{"norm": "rmsnorm", "norm_place": "pre", "positions": "rope", "attn_scale": 0.177, "init": "uniform", "init_std_o": 0.0437, "learning_rate": 0.00618, "max_steps": 11323}
Each number is 500 + 50 x the weight over its row's rms, rounded and kept within 0 to 999. Layers, rows and columns count from 0. Numbers have three digits each. The size before them is the row's rms in percent of the matrix's.

# down: layer 5 MLP down (transposed), 576x224, rms 0.0503, rows 561-575, columns 168-223
# gate: layer 5 MLP gate, 576x224, rms 0.0503, rows 562-575, columns 168-223
# up: layer 5 MLP up, 576x224, rms 0.0502, rows 562-575, columns 168-223
down561 100:517425511527488450624446545513422491527524490518537487524528483545495576560600585426519576508481644502529514542480522528504417549630535468437452529496432361444534532428
gate562 100:479488481557468433577536472464480476461517574538486544452525522430486497551459463498483519465466421506493570451443418536611541488567515442427452372544533492514468539532
up562 099:564509590558443446504573449516466536513479435539453607522496495534518455573506507528526493512415509448511506473560429549487511475643573519537473423462594547590506581532
down562 102:543464464523489365573421449502451511418523519525381478454523565524518528501413580503575531453507511542420534499608510481496408436335552597512515471506407541553419526520
gate563 100:404534447493587516528560465520506495439388383422507533505521538495500563444533460525474557556516535673496571495455493530563527456497494510464465493532504506476453545439
up563 103:531405440481515492490470491445453469555474530448444478550518404547549573568435509398563540458528491530509468597476439492430445478448574466524505519525510508598431562494
down563 104:504417414469546410402478481519509467477467483523498434587465471495530596477501510555469570505477546527541471549474554509504454512445594474454433477505582534479475486501
gate564 105:515439480486583470488529459495434431502409434494483541510520427597524531542456456569538399609552550477478479527543481571500511406553464511493505432567517467385385527471
up564 102:472498518532515492478427586471490551390433560516555549564504427497513550502505527515436537499393530507497459442552552529567512531474455497584511462524453451614458530492
down564 102:509579509460468462452496563606465446446516524432512519616495614540433496456526512493449479458530536542522456490407566551440520541439586505462548544554553416474563498634
gate565 106:462480631437569519432475466540547482504536424545514434462486537450440529566483443511447548510492474387428552534468489588533501548521563446608571436432584510480541523414
up565 108:539539504505451417457479521413533462443477530518483448592632480443499477444456508613378495587530511460552517454523479495544442515428478419433510486358513542496446503539
down565 102:503546413550399501500504543454450502538501492662487534616532523445447433479553472433485624494548482404486448506518478530487462527505582479548498499448548489493512466394
gate566 102:498482530511434463474596468465512572520504474555541496569517531560550473490566552571509443497562465503462495469546489483534503497484374415488512471524521522540512515502
up566 100:497438423477549507508491521574479386510531535433411484477458513543527429510485484545494582536494470521509465613537478476414563405515563512626508555481539433544522557449
down566 103:494446545510525546453516560500486489559658473514486514536540561593474454480526430473584483504415464435381435492492512409481456475473432425540580551485522557573479526470
gate567 100:549478450516515435514468480456539525534458530541498517565493542432596550538474520487409450397562547550547419509484474510502511455508416463506546524391512468539429476608
up567 098:518517552408564527510425554471559533466503467467476520593542459553532420437486544549501460504539445413417432514424494482506427485517532492492435543614388542523562607499
down567 102:552459466432554562428516523538424448509477467548462577482500493423525573473449494398523481494453494534441565560465407518513456424613590571445555489563480473626496446479
gate568 100:403514452520497596434486425535465485512537448514462475434581481508524506582535549430504536545510578430425540482397543519507444489547485511499503571569388465462576429484
up568 096:564546513490577491480497510536477539524488561499458523592546608561567473463491506580497538518527450476579524437494455551541515579489475516503537524458548574507490504500
down568 100:502490548402556498473428523445487573449597482523545545492478431539421487442424428572597406510402461417537540554528494480519580402502539525515505398432530517460466424464
gate569 105:539518536486492454480500477504504496516495539358503485378499479484537549585365534577509479415454477537443503571524483502430583480478479554448489496531465564487465484545
up569 105:530605489471471546556524464567559512511415467515478454502448407466503433588398511512539420522495365512386543518557525505564509474522483528505550519475482555552488481482
down569 098:591465440410483475533386568549477567459497540493542462460426447443505537458526577468469454540438545493499479590462502538526525512447525490508501499574509489449422356476
gate570 095:454570529375543535564439463517520542524483455505569410560510487471510539417527540489583497508430418535453491502507564410555561389451525567441542607603538478521484525470
up570 100:490497480462517449478582508572531528504485466447466536462516358498421435463566468481460511470487586499428483414534533483506457549485485496526494452426580495555476582531
down570 094:484527530487452492496540465507519478449481547591438535437508484519508573474563423497551505463437525487430498397455491521524511572554479563531550500558437416515443507444
gate571 092:488553480472460461495528567488425487431466422512448520551581468506428415556516526417606509467531520555465495436520462482512488549590491564512474425541495517449588422523
up571 097:514515501469488527428540484493425466456547479509450454521508505426381461445540562509501486538539486547565415530480460492519461583584498532552461523475367547471508436445
down571 092:465512530516404507537452511573525508482506481519458419600484455534466522515424578464539378508512474478549516517527522457480516485479566531463452496511408605476565485502
gate572 105:476475377442470423494454430449507530554504552457506428500566567434471507433511455519484554458566535467468371457561544437482495573479432538465492464514443520379396482514
up572 100:502480428513485504505584570418392577505395520544477453517531543572526547545526439473526564618554521526567565380525501566536616542422528500490494526476502381522536454504
down572 103:490502496520472507466545552479530464492465457493443529417531408548510507554539458480499622484493505529524463368517550466499567495504482534498444514440512470520474489573
gate573 103:475499404485500466537595436497540573532478469442439449522502435509488530521601434472474482513543482568565381531444494608482491490471521536547556459530554510536498550541
up573 098:431402516523535517498439469502418604400535531572383606537535515507533454550521497452449458416555498591522424416452508543558548530418476436513501525498448573582489477501
down573 098:498459451430563518438473575517509436554554491530533438489525521462451480489456416476482494562508506523438422451495510494535516494494604460539555541560534566573455467575
gate574 096:483650450420555469508408501536547475427397563558456523588512523504585541603529582555476537454440425473449505493483360547501459495554547466501579409527558517482532581467
up574 095:511566521381419435470474414499487462449610460502493462482440446352532509544401619434447508420554482502547449512487525514522485570451531565434485450534506476459513429506
down574 093:454521441443488473435427410460443492504411443576455496585461554512549477469527486440476488540609562510530460412515490464436475430495449510504498478502450529394435492523
gate575 092:454485504429516463540443462424476496578575491598549546468567509447548499489461404524480428418569553535553576510481595484464484605555593381577416474404518545394496561541
up575 096:599454476505494444531452462523497401387539506491529416463448532487475482545486408553438440468558442505589510471462463445485496581534492395508522517457478479451497509490
down575 097:486561562526615449413544493488489396537416450494488465499522430442522414431500533477513577438440416560472448538609518494535537553392469514470452531533525454357433455546